config.toml
num_hidden_layers = 11
hidden_act = "swiglu"
norm_place = "pre"
positions = "rope"
init_std_o = 0.0
beta1 = 0.95
beta2 = 0.95
batch_tokens = 262144
Each number is 128 + 24 x the weight over its row's rms, rounded and kept within 0 to 255. Layers, rows and columns count from 0. The size above them is the row's rms in percent of the matrix's.

# layer 4 MLP up, 2048x768, rms 0.0889, rows 1462-1485, columns 0-95
size [101  97 104  95  98 115 104  99  99 106  97  97  98  97 101 105 100  96  98 104 100  97  96  97]
[[ 94  79  89 138  77 105 117 102 139 162 124 148 155 125 121  82 101 144 136 139 127 152 145 154 129 120 112 136 111 129 159 125 116 128 119 155 116 124 126 113 148 132 157 117 112 126 128 134  96 156 158 156 148 137 109  72 154 147 107 164 162  99 161 131 144 116 129  76 127 103 132 123 106 124 130 114 110  97 156 171 126  68 159 136  89 146 116 109 154 119 133 147 145 127 101 154]
 [ 95 138 108 136 164 131 106 101 125  92 142 106 138 171 115 112 154 124 107 112 162 156 142 105 159 148 145 120 123 133  94  79  57 126 126  98 178 135 141  55  89 136 121 115 165 111 135 117 117 135 100 132 144 122 157 116 170 127 132 142 142 121 119 113 119  87 109 134 134 122 146 143 117 126 144 141 121 110 156 105  98 141 136  99 115 138 132 133 160 117 135 108 161 173 179 113]
 [188 155 147  77 122 100 126 148 167 129 158 124  89 155 125 145  94 120 116 123 127 101 141 131 132 104 128  78 141 108 138 120 126 104 141 129  99 165 115 102 107 160 110 141  85 121 120 117 148 170 144 167 147 134 121 157 147 126 114 127 148 130 138  91 109 153 121 181 116 117  96 132 143 132 107 128 142  80 143 158 149 201 127 125 152 128  68 121 112 141 111 136  84 135 122 163]
 [139 121 122 124 110  96 118 115 122 183 154 151 160 157 138 143 106 114 111  84 136 144 124 107 123 113 152 137 128 119 168 149 117 148 189 175 133 140 123 124 106 104 130  99 173 144 143 124 164 161 166 144 105 102 148 149 161 132 115  87 118  63 121 130 125 169 119 119 123 123 127 142 173 104 129 131 117 135 144 110 105  88 124 144 115 151 126  92 154 127 125  98 201 122  86 151]
 [111 165 123 126 130  93 141 101 122 108 109 138 112 117 188 151 121 103 124 144 125 160 107 123 113 154 131 129 172 138 115  91 139 113 176 109 122 135 125 151 136 138  64 172 163 179 124 149 117 135 151  85 120 103 137 122 113 144 124 105 169  99 143 147 128  80 136 143  98 154 137 138 106 114 159 130 138 134 139 122 131 136 117 127 156 122 142 174 123 126 140 154  94 132 123 117]
 [115 102 142 152  75 139  92 133 128 106 184 107 131 159 125 108 126 141 137 150 149 146 136 115 159  83 145 165 131 120 154  81 136 146 151 128 152 125 101 138 126 117  64  94 196 157 117 111 131  80 128 133 100 170 125 127 123  97  94 141 161 142 101 122 120 104 119 121 148 139 103 112 116 153 124 158 104 131 144 112 159 133 118 103  94 112 152 129 125 104 107 115 132 115 127 119]
 [152 112 131 118 125 105 120 139 152 129  90  96 132 127 128  92 141 103 165 118 114 130  97 118 142  94  92 151 138 130 120 156 124 135 134  87 162 121  51 181 107 127  89 161 102 144 128 135 156 151 148 136  94 126 157 109 137  84 104 162 116 121 127  98 130 136  71 142 169 119 125 159 109 130 122 103 111 144 103 132 101 114  81 119 119  97 155 119 125 146 153  89  98 120 109  74]
 [130 132 114 146 100 157 143  83 127 124 128 140 140 132 121 142 162 142 119 130 101 130  88 130 140 134 133 146 168 166 128 152 107 107 157 141 113 112 133 118 142 130  98 147 119  75 160 100  71 108 176  75 146 111 148 122 120 103 124 114 162  79 117 104 135 134 124  98 117 164 115 109 103 140 133 154 138 138 150 162 120 159 144 149 145 171  74 171 136 187 101 134 156 136 105 107]
 [145 111 161 115  95 177 165 100  97 150 110 152 103 133 167 110 119 113 118 194 139 169 162 165 134 104 138 133  91 162 110 139 136 189 133 112 131 140 107 127 138 142  98 140  70 125 148  99 131 133 110 110 140 109 118 107 151  90 157 164 111 127 150 119 133 162  87 149 106 113 165 135 141 101 115 120 148 155 182 166 150 125 137 126 143 117 148 102 109 120 144 170 131 133 158 112]
 [139 109 158 131  98 126 157 135 165 112  61 110 143 149 119 126 149 129  89 135 152 153 143 184 106 102  84 133 115 133 132 130 124 130 152 159 136 105 152 102 134 198 150 127 137 125 136 109 155 102 114 145 134 137 126 143 189 137 168  94 117 114 139 120 140 134 163 120 110 110 118  83 133 120 132 106 118  84 127 141 155 133 141 117 151 111 160  93 111 127  88 102 119 115 121 127]
 [109 118  73 124 114 107 140 170  72  90 128 159 102 102 124 147 106 126 154 169 123 106 118 132 158 108 126 144 125 132 128 136 117 113 119 141 131 137 125 135 128 142 130 128 124 103 109  91 145 147 111 105 141 156 182 145 103 145 155 149 141 124 101  86 147 145  67 129 110 150  99  88 165 178 136 135 156 102 161 188 140 117 101 113 116 104  86 165 135 147 161  94 155 107 151 108]
 [154 138 115  77 164 114 118 112 105  70 134 106 112 167  87 135 123 130 157 115 167 106 169 136 130 114 141 113 176  91 141 136 123 156 136  42  95 128 116 149 105 103 175 112 164 127 138 145 155 119 130 164 112 117 101 112 118  75 133 122 116 128 101 104 110 117 115  95 114  83 118 140 124 159 116 145 102 154 124 108 138 139 118 139 125 129 103  95 105  68 117 128 154 108 167 134]
 [147 161 122 140 106 103 166 130 154 131 132 128 131 108  90 127 124 125 110 170 137 142 128 139  99 145  99 127 125 134 171 116  84 165 115  82 107 195 123 146 161 112 145 145  96 120 140  89 122 132 141 160 130  83 128 130 144 110 134 176 146 102 114 124 118 122 101 128 193 139 107 132 131 128 148 132  88 121 160  76 119 151 144 106 122 159 130 127 131 108 102 155 143 166 142 133]
 [106  84 120 104 153 146  83 162 135 147 137 122 142 116 150 108 124 133 129 144 100 145 126 135 124 123 119 114 120 138 117 117 187 131 139  91 125 150 110 103 110 139  96 131 142 126 137 107 175  76 127 143 130 122 153 134 132 154 138 115 173 111 126 146 139 163 137 111 127 121  81 134 146 121 100 117  86 131 107 175 195 128 108 141 112 111 119  91 130  92 101 131 134 101 167 110]
 [111 118 152 112 158 126 106 133 112 144 126 124 154 163 138 110 124 115 138 150 113 138 123 154 112 102 131 129 118 141 111 142 152 142 118 155 114 129 147 156 136 150 138 153 131 134 153 207 169 173 140 147 108 110 121 112 152 110 104 135 109 142 131 127 119 117 124 129 141 119 125 193 145 152 121 133 123 151 135 152 147 173 181 145 132 108 122 109 105  69 181 120 105 145 114 131]
 [ 95 134 125  62 138 158 186 139 153 113 108 122 118 128 138 140 117 117 125 128 130 171 110 121 112 122 144 130 129 150  98 149 110 120  88 122 102 164  75 106 129  93 130 187  87 121 111 137 139 109 114 174 157 167 113 141 126 155 128 164 108 114 132 149 125 128 108 114  62 163 126 127 126 100 103 142 117 191 189 103 136 133 114 110 136 165 151 103 114 123 100 112 135 145 105 138]
 [ 86 149 133 176 147 133 120 134 118  91 161 132 134  87 125 128 101 109 176  87 134  93 106 110 140 148 137  73 125 113 159 147 122 147 114 175 132  70 145 171 123 106 129 128 114 127 139 147 125 149 124 148  78 141 116 136  79 152 120 141 174 128 112 147 106 124 123  91 123 119 151  97 109 118 179 123 144 147 125 119 121 130 119 140 116 117  90 140 114 147 141  83  89 112  95  94]
 [114 135 111  95 138 153 117  83 195 126 128 131 106  95 165 126 118 187 127 147 128 128  89 169 110 126 108 146 166 119 134  88 139 125 135 112 147 126 108 170 163 141 135 103 118 116 145 119 156 121 119 158 137 114 128 164 163 153 144 123 122 190 120  95 147 158 132 100 118 147 142  88 168 147  74 107 138 138  91 171 185 114 134  95  93 142  75  97 130 108 114 118 110 145 114 130]
 [139 164 134 116 127 133 110 138 118 157 148 108 155 148  90 124 116 107 135 134  97 111 134 116 137 149 133  91 143 159 131 103 142  79 117 132 107  86 136 114 145 168 139 109 142 130 126 137 152 105 101 122 159 120  79 123 114 100 129  87 174 148 108 150 155 119  91 147 156 119 150  96 108 111 121 146 127 133 163 118 125 189 121 112 152 104 142 125 129  92 130 115  91 173 119 157]
 [112 131 136  99 154 105 139 115 117 115 138 161 133 106 139 156 120 135 160 123 153 126 109 134 167 125 117 125 121 186 108 127 121 154 118 151 144  91 154 140 142 114 126 130 138 123 109 125 104 143 139 160 148  99 122 121 111 103 108 102 134 126  88 134 148 164 109 160 101 149 155  97 142 165 138 112 140 117 148 183 154 132 152 141 126 152 115 105 111 125 107 134 132 146 143 105]
 [145 105 146 133  85 133 145 123 164 142 128 154 135 125 162 103 115 161 155  43 155 111 130  96  74 126 104 136 143 138 117 139 106 133 126  91 144 130  58  88 107  97 119 153 138 135 170 150 110 129 113  95 109 178 143 122 114 121 158 142 109 130 134 110 132 123 139 102 136  78 104 150 127 126 103 139 123 118 143 118 127 155 150 133 138 130 159 139 132 107 181  96 149 142 129 103]
 [116  79 102  88 135 109  94 138 126 108 156 182 127 105 111  96 116 123 110 131 183 117 122 152 118 149 113 121 116 176 134 162 123 112 145 151 147  89 100 134 134 143 132 131 153 129 116  94 121 138 135 120 127 129 138 162 100 119 127 129 110 101 132 123 152  77 133 126 105 121  81  96 136 152 146 137 163 132  81 143 138 155 103 123 119 109 131 105 104 133  99 112 120 118 143 120]
 [100  85 118 111 169 109 120 132 122 151 122 157 134 132 160 168 105 110 121 138 127 134 119 127 137 129 142 110 124 128 106 116 121  87 136 120 128 117 146 131 127 134 185 112 110 149 106 125  77 117 118 116 140 148 111 118  81  97 106  94 123 130 180 127 123 127  58 140  84 118 135 150 174 118  87 111 142 121  87 121 118 152 110 107 132 112 114  87 113 119 149  98 146 149 112  91]
 [130 128 175 139 119 177 139 118 132  93 140 169 138 157 108 145 114 129 122 128  73  96 115 128 169  92 132 133 128 118 145 154 161 133 116  87  93 112  79 126  95 114 129 156 162  95 117 106 106 159 119 168 121 145 114 137  95 148 113 138 125 102 123 184 111 128 174 119 131 117 128 126 129 108 125 152 134 111 137 154 109 126 120 149 182  75  83 105  98 129 151 124 125  98 126 141]]
# layer 4 MLP down (transposed), 2048x768, rms 0.085, rows 1462-1485, columns 0-95
size [ 99  99 103  99 100 103 102  98  97  99 100  98  95 102  99 102 101 100  99 100  99  99 100  98]
[[165 150 121 152 132 153 155 115 140  94 153 173 109 170 114  94 131 147 130 125 161 141 148 151  96 162 149 112 125 127 128 156 151  70  80 165 128 114 158 110 145 137 143 147 134 162 124 125 111 122 126 155 125  98 173 128 106  91 114 137 158 152 135 126 147 111 134 171 128 106 146  89 124 165 112 101 132 128 136  98 128 109 129 153 149 126 115  94 141 145 105 153 117 123 118 105]
 [123 144 105 130 148 132 158 125 128 121 152 123 133 147 125 144 156 122 127 104 142 123 120 116 143 138 168 125 180 194 149 149  92 106 138 107 139 127 154 124  92 156 129 159 151 144 153  94 149 115 114  98 146 104 157 118 148 103 113 120 114 131 113 122 118  88 136 140 116 120 154 161 148 156  91 132 138 109  79 119 124 168 101 187  91 135 181 114 137 104 142 159 112  89 152 105]
 [159 165 116  97 157 134 109 161 150  96  96 137 120 187 100 109  89 138 140 139 110  70 112 149  99 146 110 177 135 123 116 117 131 135 117 142 142  98 115 113 117 164 102 138  76 138 148 114  87 156 137 155  95 140 129 152 118 138  67 105 138 119 134 131 137 147 138 110 102 103 147 144 103 105 147 118 170 132 138 146 102 131 143 186 172 170 105 114  96 157 122 103 164 123 153  98]
 [115 132 123 120 143 105 120 164  93 109 135 121 118 119 130 111 127 144 101 152  99  78  99 188  87 160 135 123 126 129 142 145 115 129 131  84 124 135 145 138  95 116 122 131 146 170 140 116 128 164 121 178 108 136 118 143 150 129 108 153 104 110 138 130  93 145 170 109 150 130 152 130 102 158 138 129 129 115 101 137 154 141 115 118 107 141 100 126 109 116 135 157 116 106 177 114]
 [132 151 106 140 147 131 148 112 109  91 154  95 129 151 122 146 138 128 134 129 109 111 123 123  77 100 146 158 109  99 111 104 111 154 140 116 101 142 114 133 157 113 127 109 146 170 100 104 119 128 127 139 114 160 167 112 112 141 133 166 119 144 136  91  58 162 147 116 155 139 181 114 120 162 134  98 124 116 145 114 131 143 170 120  56 140 129 113 112 151 118 115 130 169 136 148]
 [138 147  91 185  80 119 111 165 142 111 130 151 134 123 130 106 170 139 129 139  90 165 107 169 116 103 124 126 132  88 118 142 117 120 135 128 121  94 144 143 132 123 154 126 182 175 135 118 115 133 123 118 116 110 162 116  82 132 143 111 125  83 131 127 135 106 161 159 138 105 123 117 116 172  84 155 133 167 112 127 133 161 130  76  95 137 135 103 130 129 137 143 149  86 102 109]
 [175 149 122 130 116 169 136 131 125 134  99 124  92 106 150  98 146 150  90 132  93 130 117 123 174  96 151 142 168 126  90 127 117  91 126 108 133 168 149 119  99 127 127 153 111 182 162 131 129 142 154 154 163 155 139 129 130  80 168  82 139 100 107 149 136 142 131 143 166 131 149 159 126 128  81 160  94 111  98 137 152 114 154 145  64 134 159 118 174 130 126 117  93 145 133 125]
 [137  93 156 118 136 106 127 123 136 111 127 115  82 151  87 160 138 140 143 128 136 191 116 121 134  97 152 126 102 134 109  82 167  91 149  96 107 122 133 136 111 111 115 110 158 163 126 156 149  85 142 121 131 113 134 106 110  99 119 129 111 144  95 124 145 123 115 138 109 122 115 110 119 152 140 152 130 115 154 150  98 132 159 204 116 156 122 158 158 114 156 113 142 155 123 118]
 [104 145 131 130 111 127 121 126 123 126 113 145 112 112 137 142  92  89 158 136 112 118 164 109 121 156  92 102 150 103 124 144 134 134 123 157 120  88 168 116 124 153  93 121 148  92 143 112 138 134 114 104 134 129 117  61 106 102 149 141 134 103 123 127 110 112 104  95 132 150 119 108 140 145 122 163 127 140 101 122 114 121 137 134  99 116  78 113 112 166 108 130 129 163 173 125]
 [132 151 158 129 133  75 102 142 147 139 133 130 128 105 118 153 134  78 191 124 104 144 114 163  99  89 198 130 146  90 148 112 104 142 157 149 131 106  84 116  65 140 126 145 116 126 161 137 146 150 135 127 132 178 131 158  84 118 148 102 106 152 111 132 126 115 132 144 126 136 117 127 126 121 103 122 125 115  93 177 122 142 128 153  92 159 118 158 100 130 140 127 117 170 124  99]
 [130 189 145  98 132 118 177 137  83 147 143 130 131 116 145 140  77 133 151  91 103  77 113  99 164 126 196 137 118 112 123 150  85  95  94 125  85 115 114 134  96 143 116 126 100 143 142 133 120 113 180 147 110 105 159 113 115 173 118 120 144 112  88 145 142 120 106 102 148 188 110 111 127  95  99 130 102 120 130 127 158 183 143 104 157 172 110 125 124 137 134 126 144 134 127 143]
 [119 123 145 157 138 145 113 130 116 162 112 112 125 130  56 125 140  81 139 111 137 149  95 127  96 141 106 125 109 113 105 120 115 146  93 144 135 114 122 130 121 124 141  98 106 128 157 170 172 164 101 151 147 152 114  74 154 149 156 127 158 138 138 110 187 112 123 127 113  83 137  98 137 123 134 128 128 136 136 109 120 147 103 133 120 166 162 147 105 176 124 129 116 135 136 126]
 [145 114  86 111 136 137 115 128  92 110  91 143 118 125 113 110 150 154 142 171 118 149 121 137 121 113 111  92 120 168 135 155 116 132 133 106 123 139 112 143 186 128 148 144 138 110 142 141 146 147 154 170 124 139 166 142 125 125 163 146 104 115 151 109 101 127 136  93 148 107 117 140 184 140 101 101 115 115 131 123  85 139 138 117  92 142 140 101 112 112 124 143 108 188 161 132]
 [101 104 151 114 161 111 125  92 166 128 162 166 101 151 163 145 117 138 135 166  89 117 111 120 133 112 155 144 141 132 122 148 135 123 119  61 108 138 120 164 116 133 120 113 104 113 134  99 153 128  86 134 135 137 128 163 132 131 120 183 101 168 126 145 113 139 125 128 151 120  95 144  95 106 117 130 117  94  74 111  96  95 128 153 127 131 141  61 147 134 136 116 138 125 129 136]
 [132 120 137 123 136 159 170 134 181 155 133 143 132 113 110  98 147 127 129 137 162 140  61 166 113 119 122 176 106  58 142 105 105 156 147 115 127 142 137 103 165 145  92  90 133 189 119 158 182 155 127 122 140 114 127  89 131  95  84 163 147 134 126 136 112  87 149 145 119  89  84 105 124 135 179  85 113 146 107 112 131 162 147 123 116 144 106 124 156 120 156 142 117 124  82  91]
 [135 153 107 135 137 161 146 118  91 187  98 141 103 142 132 127 108 109 116 151 123 155 104 180 119 143 107  93 123 136  84 132 117 104 117 165 105 144 136 122 140 119 158 186  86  85 127 151 100 109  99 128 132 116 135 116 108 152 142 121 136 113 136  84 149 105 157 114 145 112 125 128 157 125 111 119 119 142 157  97 135 123 150 114 116 145 141  82 133 140  36 134  67 171  89  95]
 [126 122 127 123 135 132 106 154 100 118 145 162 140  99 117 139 137 105 141 111 131 130 163  83 149 196 143 120 109 156 119 132 115 140 101  83  95  88 130 167 104 123 144 121 102 111 156 128 175  91 103 113  90 119  98 148 158 179  92 110  98 113 120 161  96 130 163  84 127  96 166 128 106 106 123 110 127 163 147 154  86 137 112 129 112 105  85 118 110 123  90 144 150 129 113 171]
 [147 137 117 121 112  99 151 122 129 124 118 122 168 134 155 130 127 115 144 152 124 127 104 133 116 124 135 151 106 103 160 128 154 142 100 121 135 151 148 161 117 131 103 110 131 104 100 113 117 155 132 154 138 167 155 159 142 147 134 164 127 161 110  99 105 129 122 114 103 139 103 132 147 113 115 127 141 103  98 172 123 118 109 122 114 123 127 124 114 141 149 110 120 152 130 133]
 [128 147 117 156 152 151  84 150 142 167 169 105 110 108 153 119 159  85 159 164 117 165 120 131 115 125 138  99 146 143 150 136 145 154 128 147 140 130 156 158 123 155 124 138 129 146  94  96 122  79 123 119 118 117  86 101  90 155 122 114 132 144 116 122 135 158 145 144  92 118 112 180 128 109 147 135 160 112 122 117 128 140 161 109 153 142 144 158 114 109 153 134 130 127 114 125]
 [156 113  97 104 133 126 177 163 115 123 146 160 103 116 135  95  99 110 181 139 138 147 111 170  93 100 122 168 155  77 123 132 141 105 129  98 126 143 157 119 136  87 117 143 119 126  96 148 147 143 127 169 105  95 169  96 193 112  93 132 136 149 120 153 139 115  88 111 111 128 134 123 162 125  96 101 139  98 110 153 118 143 159 125 183  98 119 170 137 135 133 140 147 119  85 118]
 [117 139 134 116 131 140 146 100 105 169 135 156 129  88 137 156 112 121 124 132 142 150 111 184 130 152 157 120 174 127 126 145 146 172 147 130  94 133 137 143 128 142 118 131 125 182 127 150 154 155 127 110 109  98 113 145 134 141 128  98 142 142  97 114 148 120 149 146 150 135 103 128 114  84 109 152 144 117  98 148 150  91 147 193  93 104 116 150 161 102 111 123 146 144  96 135]
 [125 128  92 110  86 124 122 102 123 112 126  83 124  82 141 120 153 146 117 126 143 162 128 154  77 125 135 115 139 131 139 125 148 144 166  91 124 112 147 109 122 147 160  92 108 125  93 122 161 157 122 150 146 151 121 122 129  95 141 104 115 108 130 121 119 160  89 124 110 105 120 134  81 132 153 107 153 157  89 105 133 121 163  80  93 147  88 109 145 132 149 139 133 118 112 148]
 [100 129 109 117 119 121 112 180 119  83 114 140 171 130 107 123 130 117 106 130 154 138 111 165 151 104 133  95  76 178 162 132 101 137  95 186 155 182 136 136 138 133 140 101 144  74 134 139 143 160 142 132 151 185 106 125 139 149 140 157 129  82 112 114 142 147  63 143 144  89  99 107 125 117 113 142 105  98 111 135 145  96 109 158 165 129 173  94 116 106 147  93 118 121 124  99]
 [116 137 147 166 134 132 161 131 113  97 117 137 144  92 151 108 125  63 154 102 113  74 114 134 136 138  78 145 160 141 142 120 129 147 109 182  92 106 168 113 149  95 122 131  93  94 148 111  99 123 146 109 107 144 115 119 139 137 158 137 113  68 154 131 130 117  81 126 141  92  80 149 144 114 159 129 117 141 112 110  88  99 124 150 149 132 146 100 114 137 145 157 121 118 131 142]]
# layer 4 MLP gate, 2048x768, rms 0.0861, rows 1463-1486, columns 0-95
size [ 98 104  97  99 103 102  98  98 105 101  97  97  99 102 106 100  92  95  99 102  96  98  98  99]
[[125 123  70 140 116  94 114 162 126 121 124 149 129 124 111 112 167 124 103 108 157 102 154 178 174 117 145 121 115 143 122 121 118 121  99  91 149 108 157 142  85  93 158 115 112 118 136 110 161 121 121 154 165 105 169 124 147 124 169 155 116 134 120 115 167 131 100 130 136 121 140  97  85 146 148 154 117 138 116 139 130 122 153 135 110 139 107 150 144 130 122 154 114 107 136  80]
 [107 134 133 115 141 115 146 137 103 159 123  79 163  87 117 145  87  97 126 141 133 131 127  93 130 117  71 156  97 124 117 129 137 126 172 109 113 155 101  77  98 132  91  79 168  85 135 146 165 134 135 117 158 105 126 101  98 112 103 123 123 146 124 111 113 105  90 141 109 111  77 118 171 127  85 132 102 138 132 120 113 100 104 106 149 118  48 110 117 125 152 125 207 105 137 154]
 [111 117 126 151 119 141 129 139 110 156 145 132 155  84 117 154 125  88 120 140  95 129 126  89 162 169 156 105 158 122 122 135 100 150 149  88 111 106 114 170 139 152 126 105 119 100 120 171 170 111  98 124 161 156 106 172 134 141 145 165 185 138 104  87 172  89 126 118 140 118 171 134 122 108 111 116 131 113 122 142 117 141 137 166 140 126 125 149 125  73  90 136 160 135 120 132]
 [ 95 135 148 149 166 144 155  79 177 111 132 102 130 105 152 122 176  94 118 106 123  95 163 131  70 125  96 147 128 148 115 162 110 131 167 124 140  96 103 110 111 155 124 107 153 145 102 143 127 128 105 134 159 137 121 107 167 113 159 173 169 106 116 148 113 135 137 107  86 157 143 115 114 127 143 119 151  98 138 152 133  97 116 135 164 128 148 144  92 130 105 169 117 181  87 153]
 [ 91 107 151 162 131 134  93  92 138  72 129 101 102 167  98 148 118 130 143 122 202  99 155 122 105 124 147 136 122  85 161 102 121  85 174 137 124 152 142 104 134 144 122 110 192 115  87 117 132  71  76 179 121 110 111 108 133 140 169 156 140 158 134 119 124 146 120 120 130 134 147 105 131 108  99 150 117 110 111 102 115 157  86 145 128 126 151 134  97 120 155  93 155 146 110 104]
 [104 136  93 136 121 136 168  93 131 166 163 128 124 132 107 110 106 155 139 151 171 119 149 135  97 177 124  74 131 155 136 116  97 105 146  83 116 108 100 127 139 141 174 174 129  99 146 169 139 187 175 168 156 142 116 113  97  79 134  88 162 162 162 128 116  99 161 114  83 110  49 118 120 147 124 139 120 135 118 119  83  93 150  89 172 129 121 149 135 135  43 132 157 115 157 147]
 [137 117 134 132 130 115 120  92 131 104 111 109 102 125 123 112 143 126 125 170 133 143 131 167 147 108 166 145 138 134 138 102 138  89 129 129  83  97 107 113 127 149 105 121 104  71 119 138 119 178 124  95 134  97 161 114 106 163 123  98 168 132 140 113 165 138 100 142 126 136 138 105 136 116 115 104 157 127 127 120 136 117 113 138 166 140 107 140  99 110 101 177 151 153 126 134]
 [141 136 144 135 136  94 134 115 170 131 139 111  67 109 141 113 130 121 104 138  98 116  68 127 171 100 122  88 128 123  98 153 104 163 136  89 147 135  75 133 125 155 136 143 120 142 112  64 144  93 113 108 148  86 126 158 104 128  82  76 132 133 128 116 114 112 130 137 121  77 110 140 130 140 113 139  97 109 155 142 111 111  96 127 148 128 134 130 116 131 153 157 126 136 130 151]
 [164 112 156 156 126 140 101 182 120 166 124 120 156  83 159 114 115 113 141 122 114 123 126 157 135 107 149 112 129 122 135 129 133  99  61  95 166 126 159 192 101 113 127 120 124 111 106  90 153 133 124 136  90 127 145 102 123 141 144 118 163 126 115 145 201 138 160 123 147 152 174 139 131 110 171 163 120 173 133 107  91 167 114 116 107 131 133  95  70 120 134 138 124 126 117 150]
 [108 132 102 153 146  85 124 150 151 125  88 142 101 123 136 147  90 103 132 143  92 105 153 165  99 114 118 104 119 100 103  88 148 149 156 118 102 102 125 166 128 162 134 135 157 118 138 102 133 152 171 143 137 111 159 135 163  89  89 153 104 102 129 137 128 128  75 138 116 151 134  77 147 149 114 130 116 142 170 141  95 120 162 162  98 126 108 203 187  80 140 133 114 119 129 150]
 [172 159 146 188 159 127  92 123 105 165 119 151 108  82  79 149 151 149 116 128 139 127 111  91 125 187 179 120  88 157  97 123 117 127 101  86 116 107 154 162 100 114 134 128 171 154 151 137 105 183  91 123 124 122 116 128 113 174 113 116 167 121  96 114 151 128 144 122 134  91 103  95 149  98 115 143 107  92 152 110  96 134 148 129  92 146 129 133 133 138  80 102 150 134 136 138]
 [105 114 140 159 148 133 122 127 179 125 141 114 107 132 105 187 126 118 121 141 110 166 118 132  85 118 135 117 112 145 133 146 147 151 140 108 162 121 124 103 163 114  98 154  88 152 140 102 127 118 135 122 138 161 129 144 106 157 130 132 133 142 104 166 133 113 115  99  86 138 153 146  78 121 122 105  81 117 127 103  77 111 105 139 125 152 153 172 156  75 139 179 163  77 140 132]
 [127 109 111 172 119 118 149 157 105 110 122 102 127 121 137 142  98 147 127 146 160 141 148  86 165 161  97 137  89 132 158 124 100 144 111 166 111 115 116 140 196 125 124 128 136 117 126 180 146  89 137 154 148 124 113 130 178 152 137 115 119  91 142 130 203 171 122 109 149 110  96 102 136 143  99 100  81 139 123 102  96 121 146  92 103 105 116 144 121 106 134  98 116 107 151 144]
 [130 149 112 128 105 143 130 143 176 113 156 125 153 141 115 126 153 118 117 154 122 123 162 156 137 132 162 146 156 125  76  96 128 196 113 122 144 125  79 132 144 122 165 154 145 123 138 131 141 130  94 111 125 102 142 118 133 123 139 147  74 107 151 211 139 135 125 175 116 124 124 132 133 170 161 175 137 170 152 134 161 130 112 119  91 133 120 123 162 174  82 107 109  82 168  99]
 [138  88 112 107 126 117 114 114 142 133 167  91 146 130 134  96 126 146 129 147 158 160 112  83  99 154  94 134 149 117 116 129 163 123 130 139 134 143 134 148 150 119 131 154 141 135 129 145 176 131 114 137 183 117 142  91 124 111 114 160 119 164 126 160 132 131 117 174  96 107 164 112  99 117 123 181 134 110 113  69 158  95 123 156 137 137 105 155 147 146 140 130 149  97 142 170]
 [111  95 130 146 135 135 148 139 115 109  77 141 125 134  90 132 115 136 146 151 115 148 164 143 137 180 144 120  76 106 126 116 136 131 141 122 109 120  98 130  89 116 102 135 124 142  97 136 143 152 140 155 104 121  96  84  97 128 153 144 134 220 114  91 139 115  92 119 105 125  80 136 130 110 123 145 115 101 148 124 141 158 147 148  97 134 125  86 114  99 140 138 149 186 110 154]
 [129  94 123 159  76 110 112 123 119 102 104 106 127 128 148 122 164 150  95 102  94 139 128  98 165 120 161 153 110  96 147 137  83  96 123 160  98 138 151 108 132 173 123 124 103 141 102 131 140  78 175 119 128 159 132 139 127 135 115 113 113 153 112 106 127 125 137  82 150 152 112 166 133 123 126 139 111 135 143 103 117 158 165 121  84 136 128  66 151 109 115 103 134 104 141 129]
 [146  94 127 110 121 148 147 124  78  83 112 105 132 141 120 152 157 158 114 135 157 103 163 144  79 154 155  88 148 134 180  77 130  83 153 155 128 113  99  96 121 135 149 116 106 153 136 126 160  67 125  88  96 101 106 167 113 141 109 147 137 144  99 110 108 115 127 144 156  98 110 113 165 143 101 164 115 104 127 107 144 127 159 166 138 103 105 168 109 147 131 109 123 151 168 123]
 [136 136 119 118 178 132  94 123 144 129 126 104 100 129 126 112 142 152 101 152 135 110 163 113 141 142 132 124 131 115  95 117 120 106 151 143 130 141  83 170 142 111 116 119 129  69  92  99 116 124 127 142 165 153 145 117 129 110 151  99  80 159 141 145 133  88 119 110 137 122  97 138 132 102 103 140  99 140 115 120 152 154  81 113 100 113 138 116 131 115 111 136 121 112 160 156]
 [156 173 126 134 117 116 102 109 117 166 147 135 188 124  94 100 156 118  99 102 170  60 115 111 138 161 102 113 141 126 112 118 147 154 157  94 139 125 142 159 144 147 115 174 131 136 126 112 120 155 104 155 145 140 139 121 141 135 175 138 120  81 109 111 102  97 100 128 160 100 129 132  79 124 135 146 131 115 133 128 126 151 182 132 141  96 149 154 148 153 133 141  88 128 120 144]
 [154 127 106 112 105 110 137  89  97 131 124  85 139 106 116 143  59  97 153 133  87 102 132 147 131 111  88 110 114 147  83 118  99 129 171 127 112 115 102 132  88 100 120 101 129  79 112 143 116 130 112 139 117 163 167 127 110 133 116 151 110 115 104  85 179 139 139 130 109 110 128 101  77 122 131  85 163 131 101 128 147 108 153 109 138 129 116 114 144 126 115 146 123 176 118 134]
 [148 105  87 155 129  75 157 143 158 163  88 139 103 100 122 152 117 126 100  89 124  93 126 118 175 124  86 138 133 110 164 133 102 112 111 140 141  93 135 116 105  89 108 108 135  87 136 124 104 111 126 140  75 156 148 140 148 136 118 118  70 110 150  70 126 103 119 125 118  73 161  86 144 197 147 159 129 129 127 110 111  61 111 147 124 162 137 126 111 131 139 141  95 158 130 144]
 [157 129 120 119  96  52  87 106 132 105 157  94 106 139 140 167 135 137 154 126 134  86 152 166  98 106 105 177  94 155  99 119 101  97 135  76 122 119 154 113 116  91 134 140 133 140 126 118 138 112  99 123 143  87 120 174 137  82  94 144 101 171 112 110 107 133  83 105 106 101 116 140 134 113 124 114 162 125 112 142 164  91 106 139  99 136 123 133 140 128 112  83 121 134 144  90]
 [110 111 109 128 143 162 140 112 116 147 114 140 176 137 171  96 163 145 146 128 137 146 126  97 146 121 152 151 152  90 119  74 136 140 120 112 136 150 137 138 121 181 132 124 155 124 115 144  73 151 112 135 181 116 124 105 133 119 124  82  82 105 126 131 114 125 128 116  92 160 148 112  76 153 136 136 111 154 111 138 147 173  97 141 124 108 113  96 162 137 130 139 140 123 155  69]]